Each number is 200 + 30 x the weight over its row's rms, rounded and kept within 0 to 999. Layers, rows and columns count from 0. The size before them is the row's rms in percent of the matrix's.

# down: layer 3 MLP down (transposed), 384x96, rms 0.175, rows 196-200, columns 0-95
# gate: layer 3 MLP gate, 384x96, rms 0.366, rows 197-201, columns 0-95
# up: layer 3 MLP up, 384x96, rms 0.382, rows 197-200, columns 0-95
down196,099,212,141,236,244,265,236,173,214,197,148,165,152,197,281,210,210,197,190,225,189,180,205,203,194,183,221,196,216,228,205,196,205,200,217,173,230,185,200,189,210,188,98,180,161,190,204,169,260,192,235,133,244,245,214,191,169,207,218,231,166,246,164,178,209,194,251,206,215,203,153,193,226,228,206,184,209,211,202,173,208,153,239,175,200,212,164,178,161,201,213,191,167,211,195,156,173
gate197,097,140,213,192,174,211,179,203,189,204,168,192,245,158,207,229,203,193,255,165,186,198,131,241,197,187,184,180,192,229,199,270,157,169,221,254,176,166,245,187,226,208,166,183,185,241,159,173,177,171,125,158,162,161,188,140,226,195,187,226,236,172,197,252,245,218,208,218,170,182,221,249,190,187,210,174,194,173,234,236,197,211,207,175,193,229,205,221,200,193,146,228,188,230,175,178,189
up197,104,208,171,175,145,211,162,192,202,210,198,149,276,167,202,192,171,189,212,202,236,206,178,240,126,199,235,157,154,227,216,213,159,196,216,220,196,119,213,186,198,168,184,202,209,187,159,236,224,221,197,237,191,209,176,202,208,226,206,237,228,218,216,168,218,188,187,228,194,224,188,195,129,152,226,230,176,160,241,138,194,213,218,222,222,262,239,196,185,213,143,217,181,233,185,165,183
down197,107,154,192,212,170,218,205,177,241,206,194,213,182,193,195,236,160,211,228,138,145,190,204,208,220,178,178,209,191,245,214,205,175,213,212,131,161,176,212,243,129,224,226,153,177,223,162,179,164,206,220,184,227,108,147,231,223,210,226,162,168,228,198,187,245,254,249,213,224,148,228,221,164,202,229,206,222,176,182,223,159,171,201,175,177,230,187,201,158,215,192,220,195,185,184,173,202
gate198,078,219,181,253,255,157,153,223,189,195,170,210,182,180,223,107,208,186,234,191,189,197,207,241,224,201,185,162,202,229,199,136,197,215,180,208,227,201,258,188,194,142,267,182,274,245,192,178,209,183,186,212,222,223,207,183,236,181,203,153,202,160,201,218,194,227,174,166,185,189,207,237,196,182,205,158,229,181,170,184,170,138,231,221,205,189,194,182,214,179,210,222,204,218,151,242,256
up198,097,210,177,234,207,211,151,200,232,213,201,217,185,193,180,155,179,262,173,188,198,212,184,207,185,164,210,184,225,171,219,184,228,232,244,188,158,220,248,186,187,222,267,200,222,239,154,149,237,117,155,164,222,193,189,186,183,208,244,176,212,172,213,176,170,235,203,220,172,203,191,152,245,181,171,162,204,237,160,250,143,174,207,230,188,225,213,202,213,221,250,236,215,223,171,242,239
down198,094,205,206,176,209,166,227,170,205,154,202,210,141,240,191,172,167,155,217,220,207,208,183,180,198,241,187,152,171,197,210,196,173,178,203,212,165,188,162,208,225,247,114,256,198,148,191,231,209,221,175,188,209,204,205,178,156,184,156,248,212,227,193,191,161,252,199,208,181,180,232,265,157,184,222,199,198,152,253,184,217,241,180,219,238,187,201,210,164,217,237,163,121,187,208,175,200
gate199,101,185,196,199,164,191,218,179,247,262,174,173,167,161,221,235,159,250,230,176,237,206,214,150,185,186,205,193,223,218,153,229,197,186,206,209,184,231,188,226,232,193,179,206,137,236,164,199,181,234,156,179,219,178,251,182,149,222,198,213,237,205,164,165,224,214,173,207,176,236,161,186,179,266,201,202,172,174,175,147,181,226,150,183,179,246,186,218,195,197,229,237,129,194,220,143,198
up199,117,198,204,205,218,224,183,168,232,189,226,236,158,240,216,183,169,195,200,175,206,173,209,222,164,184,186,194,198,216,200,219,190,268,186,181,189,189,108,184,227,207,166,215,197,219,192,183,212,220,217,199,254,158,191,231,225,170,201,165,168,212,171,254,227,219,201,201,156,151,162,197,195,158,205,171,149,233,251,124,138,162,170,258,205,258,193,199,232,216,166,173,188,218,208,214,242
down199,113,236,204,177,231,241,140,240,162,208,136,225,244,182,234,193,203,224,150,237,212,184,182,193,195,225,160,180,199,223,154,196,207,237,170,214,185,232,142,194,216,210,154,232,179,184,186,172,219,234,221,212,217,202,229,166,155,188,224,241,193,158,141,228,221,206,201,164,190,169,192,198,218,210,204,231,237,206,278,139,196,220,210,192,268,200,228,195,152,180,198,210,163,215,241,236,181
gate200,092,232,193,217,179,242,197,280,186,212,152,217,201,172,216,259,225,247,213,214,233,254,147,196,205,208,168,187,230,248,235,218,219,154,204,206,211,255,188,206,133,162,227,188,234,250,190,194,201,186,131,216,148,206,214,167,246,226,145,179,153,219,179,193,196,200,227,223,230,206,191,153,152,193,176,196,205,201,191,185,191,245,187,220,198,221,165,208,192,155,236,211,169,180,213,202,178
up200,101,284,213,236,224,211,223,176,248,202,170,243,152,230,187,220,216,173,170,247,208,163,175,217,158,201,171,235,237,215,204,144,180,277,200,177,208,193,200,211,223,180,154,176,192,202,176,207,207,250,133,173,176,221,241,216,226,181,213,218,207,195,184,231,232,176,181,210,193,226,209,215,237,214,177,180,172,197,241,197,181,199,150,169,178,274,224,142,194,249,231,190,204,225,167,190,203
down200,106,208,194,202,255,200,171,232,214,241,189,257,229,248,213,223,238,227,264,184,153,212,245,164,223,181,174,244,158,213,188,201,213,266,181,212,201,220,198,197,201,157,234,177,215,212,192,223,190,151,168,191,233,213,255,193,189,246,203,149,146,132,218,229,181,192,241,196,237,207,197,221,176,216,187,202,193,146,249,158,219,223,178,228,212,221,221,176,158,207,245,213,194,175,175,190,160
gate201,102,238,217,217,176,196,186,188,166,231,216,181,196,200,243,212,212,260,226,258,201,184,208,179,194,204,203,160,149,233,267,174,241,187,207,176,189,198,190,216,191,182,202,150,244,232,206,245,198,200,243,221,242,203,202,193,214,122,172,210,204,206,154,226,160,198,212,173,170,182,229,259,185,179,181,205,225,238,214,156,251,138,237,205,235,200,174,165,148,168,183,150,215,215,252,176,191